From a checkpoint of a small transformer trained on Wikipedia.
Size: width 192, 6 heads of 32, MLP 512 GeGLU, vocabulary 1431.
Training: a variant of Adam for these matrices, 144M tokens, 8790 steps.
Each number is 500 + 25 x the weight over the matrix's rms, rounded and kept within 0 to 999. Layers, rows and columns count from 0. Numbers have three digits each.

# layer 8 MLP down (transposed), 512x192, rms 0.0959, rows 371-382, columns 0-191
541469497498518545510527502480503544523494500468491442538512498457495476521482483505475492534526495496458531482515495487532527499472470499475534489529484502528471512556468496423460521499443504548507554495489463543512523438478510514508547452483511495492484496510493523497518497486481506473437527470487507477496486477548499519493522462453512470496507510530535499537453511485506452505535474492452537468523537479493513524506480476469524512499476527480511483497529504493508482528467467490465508513517490519519510503490512485457512564557468522550512494453510500523534503529533499469
512511499477524508464503529491503469499452514507441484481566485508495486502518541493503499456521468510467504515499490507506516522505508395502487512513504484517472452542513534466496470489456491512483500484501506487539519518527461474516459472450488449499477493511484470510496480495526484500504476511487530479484545477487481495460518518473526529486482520483482482485498498504509526531512495478496462513528507472505490487509519476496473509509534485504525477497524537487507492517488473479529483517496500506526505509514498531458463490457507549523482480534518519422539490477507492482
490522490505519526476506465487502504451495512525511465499489497461429540517518498481473528494475465469501548505519474535480533519547501604525513527514472508537486512467497475467469492533524534501504509482500469529523492520519514490496503485459510496503503545512498491511480501478507500496515502542500527512534511512491486473535457474537484443490483505487494485522498520463515488547498505499473523502520509465499468487509505508493487476491519517527447520510479531521513504512473429494537454478447492506505500499526480498503478507475498463552494494500483492480518484515488470499
474485473477516432517498504496492479490483440488511471521515515501456482536500508512505559486505482532510517518527480480515534497521505551478500518509543506526508507518529460543516474500510487452494520521525545474510492511442501480504456499500511546474484514544506491536549487506563463528547505511520478491517477469539521483515521487512500502499506498539510458525542496466458468543543512521478486521476508510529516494490495501490515498494524499519520478479469536496481473493520495490516507535517526512483464512490525499465512479490499479470528510519507510485509539487495479533
524481483473508521462483472511514503493497493519519500493509513498523483496499496501523464473490525487453532475561571508523534483488537518503504498520483448479479484449527500501544501503469479509521504497497510482497550513488528494493498568510501491510530499496505524535506425542541489497486453499485504475478523488516473491506469531496464484464521490528533481487479481436468504527495496533501457503523484484513469504501516480492509456476538476491502488532509553491533508458505485492474459512496499511496534460460482496478527540508512477477487487454489522480503520565478517555
563474542463533534524520415529509541491494478506517505485521473493452500551461462524513521515483502499469542505488514495493529506498496464454547523478495463472534465514530492522543495481497529514529524528490478494538504493505526504472488510502525461485476503495519483496549505452488470492511500508497506518478494479497490545490525513473482474503471508457524488506495522505457492482565497501482527489527502498518503503493497492530497471508493488555486492492481486508504477503445477510523531475477473474493531497502528504490508491502499498485513510486488507473497518530511503524
504448518437492507523490511535498440531494506506474514529474505473533450494540509527471492483482520457479509458497485479489491457503590471530490501529512519500504475481479471486480485515540505473508480531496531516468498486487493489447536497488542506502486527494528547471473506517475544459487505492482479527478524520489518479453548434489465528479453494532558525474503420461506506548508490480505540471529471493511528486522547501522483493504507521530552512495500490514502500487460518492448489498560479476526471497508485509539530517482511520497502528515497518485494538480538474489
503457483517506495490474499489472471517474502511461490516473491533491492490547490508488511501501506500515534500503520512558489500472535508518513447562462523492461481504498520486449483505522508500499505468500496482485462445492509502468504465481492487513489484506518482474513490497465468475482532482527512475462494462454455524490503537467475471503517487488517550470463509492515530469477544494528504539473422475507518463500467499496504543499528520478512520543556499498511535484502513494485495521516509502517514455466528460522542509470541501517478472438518490488527533509547522456
470533535507517540476511529511490502514513525541500441526504513515460526492497474493491508503472497469473545504477522493532522482477496463468528506533504523472468510465506456473543473539538491535504446511509477466505472490502509538436461480471477510484473516501520465513476495482458496544541451469545567467512517481457482485482497467541498477495519546512482468495479511479513529531496472521477444513482506510533499481475491480485460518414428525502443492456431469527464455471441513480511544493529502515497504484491532526498485493519518499486485491557503509476511541480472494521
534527465504507479472480491490507523528445501524516468522573478490496520478517499506528497462519494473492506511459450509497495483493528482524505494563484475512498516482488505519535498456539527477443486552512489442491490519487504495481515502489458506492518483500510540529517507507506486471496482532513485536441493535486528510486514472548449481531544569512510522472508525476493523485523508488539487494555474502503507498506496476508464499493472499502500525470441494492486490476541503458498520492573468483498443503509519543505494484520530516520523489468523526472488480547518517471
494515496538497450524517531509501496501491511499464484530466507516520483489515519499513464512506506438514465500502532480545517535475535483530497472543504481493485499474469469476505523514476528464478546474569498502502492525492494515494488495535531551505499469533447538525523534502503458467482476491493527548513506457473557520490499502484455515514514536482522538438467496447550509487542521483516530493471525461498507528510546483522533472518519500529479490525520520474521457533485476502489479510502452493479454520481474505506499471508493540516556432500488467481473502516469517507
500496512493518475506505472504490518554500452516526472502465474538501522475532485535503501536506564502519472462489467486457491484477501500443515541468511442524500509524503486511537504524468542476463465481495460537479524501490461496552537453486475524507473511524524499500469490474448534531536506496497534467462477489477519502510507540474538465518525474515466509505524524519488518492493484467486519512474518490477460483515525502533480452490499481486531548497491507481500510484454485494490531537465460480494484512505519503513506508481522493531510470546511488467559496493479516530
# layer 8 MLP gate, 512x192, rms 0.0979, rows 372-382, columns 0-191
515473492487475477556484499493497468510467522513489488489513492500480511461510468504483522511473529466481532459469513505533495510495449511479487523458508488460474493499468505532477511545495483500485513566468505495492492508491516484512513475520482493507497515519486536475474524481513532492525528508507503550503482545522493453490529506483474515471498515496452538498531514490517514536496542556473485511462467471441489513514530525485512515501473515473521477422509486479525478492493502509495490467466503532523474485493495544475491511502481525451464491452473470532498485490456531482
491467472487491510451532484513515482450486506515461461535494542458498486468527520495477512489521538489459500503508515523481489463521463514502475477468530515480485507506476497503491523520497491518462464501518506514492470467470481487497547482509529509527566519511519522481464518516503466496527436521532496472506562473434475442488491485517509490524480515483547477486494513471494491497547505505491526521520546458511508512514529455458486481494488523490509516508489456514429493514501524558455509561488517534460497513471512494535460508498511488470488520536495475525470493470478504508
512544499548513493462527492540499495521503503496506483498521481478472508454488504510436502469523479524483497509514541475539486518475493481496514534450481472481485444555493561517515469490503497524526474473514488461468473492494513460486491497479496507545537507542482509524552491512479460498488455511518447505506481499545458441528518445467489489473493497523452528521425486482496488539544532497483493534486530475498523491499471515503493529509459506487494473501512481495510495519472479548416481480538483484533506494504474502492500482502488502487493510514510477555500503518522496517
501544494513522534485494468493491480528460501483545454525459514484495477510473485451496464497496522510567502484449510508526503500517486494471519439459475463503465458506517501535534487466507499521513470520488507449480493463505527494480529513489520513477498517504515504485475491507496464481541489466512476466533510504519499519493458470486494484537548518515531510488485491466481514526482556514481523501532490493470538485523494538504529522495461488472514507487481515456516504497518510512448461474476508501528545490503484545499516501513515529503479539479487455499453501465514537485
489509460495473478470514492503449501515525556515527497534523510541460503517564509507499478466533520491508503490518497544488485489534528470510501496508500470503484549467465521477506491530494513499497514510505511507475469454509484487483493506502468499532486505502509536491483488511528501500483479516500484477503492483488524456497427505515501503501531493495485510509447515489543511498441492471497488547464511511511531490504458467438527513491533519501459482505497479488472505503489468531463512473517543541520436516516512488466493516497523490466499516496492546513509491483504549477
496550473508482479478486520508524497471511537485498517474504464484530470514551481479513520485497513529509489535520521501505489522526469463488496469497511479472487487489484515512473515489487472444527528487461518534500444490505515535503529469513525557534522472491508455578486501531509498518476536524464498524537489474525457520463506519534506539456521512458445530497445569499538482470507505477486496571521476497500540473514478550513491499539519490542468477477469492477483482521482500488504532466529526515460513488519481554489515547541509540490507539498535527490458485559500530492
512500459492427501509515507563522485499469515490458487480498548513536446488499525478481469526463457468523479470502517485511505491522492483528462466465484484477520503501528507460501487483502499488441511528514504568504493529488510483474516509508493479508503504547484538494489507544503539516540529534502480478511524475447506488484542469507482506511505478534516529505527495503511506480520516521501476508532493462508502510531489497492512509492463510453486504488543542482500517552512516528489542490475547514506493495504525481516489518558506551494450502500511496516504528478511507524
513468483497490499495498481537454497525514473524475464496482522561502456491519496534462484462487532501489526487484473513500526465508454498474522496539516532467455507501478524529498500558500480487417475493484507455454449459534502489479491474483529536540499472494502466545488486525473459530470478486468513471510526492566475469485459498489534513490494477456541525491468532493501497519487521513479477539503496460533542494521530529506500529507445468517466522474453499515464463523497497551507558539540533519486505488518521519530455525531502440499497563548470530470458486524490526532
507498499542486500503509510499475528540546465496526469530508502468540497533477542478532498519530459492502571513462543516558514472525513463462517499500510516514505522488492523496512501514525495504495541494453526448471494502477524528471551514513459543517521484498511507526510518525474486482557527463487443471501504526484533472500501468518479496533496505499546524501491459532508535528474524515445510527492539489490507430541487520462505524483523501483493494459479498500451525507533497500456449524508506525539498507525513510566517471525502540485515493529525518532504510489512526490
539484465523479470529553504513507471523509461479502482520433567507499462485526490453526516503519505491524476510532497534542457503469498470523533465463458506488474552465437531489434529478497481544488486515469518527466489476458550470513484527563478496487490534470529540523514572515478512482497533510494490515494532533503457463490463465497488528497540474457504504547505517505474497480471535513466494480504469542488515515489523491493473486507531494471501497467548476523475502510447533480483485495471547531498521502475502485437524540479512492429472539495511526472495521458503548496
507490488521469500534521467513490501521489450516510485505498525463482518495524524485476440512536497474461526510501499535516495531485503491514509455548498496562487506532485513544512505518480536489473513513502537528520525546481463507507478520497452533517461537517488537499478463469451492553504485512510503471493508522509513489503518478473521493508545471536506518548507479509502518465494517525500509500506501526520481455507458433533511539477515488491472473482500491494504521535519524459447520528472519495503528513532543530523484514488488507501505496499486522505564469516473521544
# layer 8 MLP up, 512x192, rms 0.0986, rows 372-382, columns 0-191
484511543493508470440488482512455551521474518498469470524514530528489462491486540467473532468515470549473535482506479478501520477477527486523489490525490472500527468505451499490541490467506501500511514482475460491522482500483538489498507482488497505532523528501496489494495519490476476534520488489500527533524525491459520542523503478512513520502536494507560481453513504516497466463523519496464536512535510492550484475477504482526457503509510500531519494509481494539496560502498524470525477499469504464455523503539539447496517443486501505543523521515512481485513492467507510478
463507500519493503475505497543486473547476514537518522465470558508461507495505489452474513522523503480520481513486505524501465500472503508508510498484501503530441487498483521476448512519456465507481490505521536499465497478475492486501526541495485472469522528512488491514480534478486482504525444517522544530509504501466472462550486435483507440516488537492508498495499524477508480524460494474532487508520515520509532548470518485481513537488472511500515517490529509493489519533504478498470520515471506531519531497490513509550490503489518499525503516516486461460465462472486481557
501515506504493526501508452499503512532526493501540467483500485536479506483454489511467497478471508489526505499456531487499502442508514493518511546496472492507474498537500493533534528456507483510493513493449514505466505483462448482516511456498508459514480491507501485510515493527507505527488489484522470488515538469545483490492494500503536480473488497476526563439497435497535493476496476508461484489509541531509475488512491485492568501504491487485504504516520550540440514557495506498433504514500501503519473488474491506514467517472504482475475558513488513502516454536503479514
505521509484493526498483507479514525461481510532500505552492503515483536509454532476511468491478501465499489459466568496543461482499512502468454483503521474496537499469489521512482517496525554509521490517480495485495494535530488476489503520498490486503533513489507477488505488504529507491530488511472558532531530567534498524486499533458509503469520475530539496423535515529475501516495500499519486504496461495465518525480518501519461482483482537479503462524454478492458506512486547467518494542555467498537483517496469479476507530518500515490514500511527504511542490515522502493
505455527440533510548535471457518547471506531506490496521568489480462525524514487521490514497542503495501502514477550508466496521514477528506474501519499501513527492436509486487518495501521543526489506475508509506538482500519509494474502524500516485514506518533512498485527478469508490486490507514527523472468482496494508498465481545498460481490482496529507462469496507480502480486483504437538493494447507519506511480496481504512553484514527531533480506517476455527519521485487483485534514502512514471506483484491514502491530484479502501485556535501502534465487498495486504484
486517514524515510496527457492472533477466532481489494511551524477520447537501497514454575498518526550537527497491489510562479528498537514520489510486504543511492489513501513522474506461463505504506462499518432519516502460486523452481534488516525469485525515462504452503558534481485523525496503498524482468546449518490508477492508492523552436464521518497527467450492512518458461494489430501459532533485546512496485493498503513502495507469500481456527453527522526515455540518512480503515441473498526490495495502519486504521456504471506515534492515487515553497480469499532496508
528469518492501499477526484483524489529502483565494535488448506502524518517507480520482507471493515497513519507489526533461496454495489488474517508531489505517472527468505527560493534524499544535529515491443484471513505467517483480542478459540469484494495519438512473504487517481471497514508520463474510574484466496499431475473512508532498498501516522546495475528493502525506483471490536494485491467502520501514460471492492523475523486520536503514500465523512469506491512453496494484515502504509491534508512479499500484508482504460529465472486556492514504481532485488550503465
492449510525494526493461499478475503450513467511512488517517535482492499529470490564494477456486560483503500477518431486455480505522546491508520487533442503495492528522546501508525510484546484554510499549531464460517526540488454491492509495585461452509456500487518490517535480511504457486491447493462544478488536529543536509506538470510554451521506492476506512462519522521490488458492503520467472517435504512460550513466524554498452566467493508476516513497500507514454500523506515508485525467550456492510489508494504566470496525497477508510510505533477485502455487519466486530
499529497455523525484514471488527533467517535474491504553501535474536503496506445505473493510516507484469505537510518535500471472460488496515491493520502472543514486499496486501487526495477470434462509462539455460488508555460503511505456424507515505506501490509504518500499489479471479470438486545484541500462475462469526503489518490468487482544491500483481456509484471491515539512512500460507482475494512491447482512460505519483530489465503516454491508461490465506472453502503475460488551501488507497485492466454520526471506521542513533548473451484483481491502514493513494526
552489503511474505517491524518492517535498511540503488471502486480560443494522486509466456500486489467474504530517479512500465529476446488521514513501456469549475490482491507510487498496511534502456498474555536480486518524507419518510506468494507495487499524543510485507511502549472543541512505477498554476445436514479529496532499517459489470548539497523541495505514468535527490503512550490490532522560532428468500484506467463492467501516447472477500507502443513465512504514504547507509531508521512495428509482481500493521495510473506533529521536516506458529487504557536550503
505510469510500507510504481503486547557506491489554557506486514517491497475529494541498487503498508544486493481507470475511526513505494462518441507477457501466540571499514533525512503477526504502489511512488505490507508563554498486519572503486488488493498525522477540501523474511477488497532508503517496480519520493489494427497510459419494528505501514474495500502530509498476524456502522497522482498497485484527517543486469511487506545484469531483486506511519508488524534503453496522519495531474496515532505467499491519526470483478527473509470492471480539533514486540466503485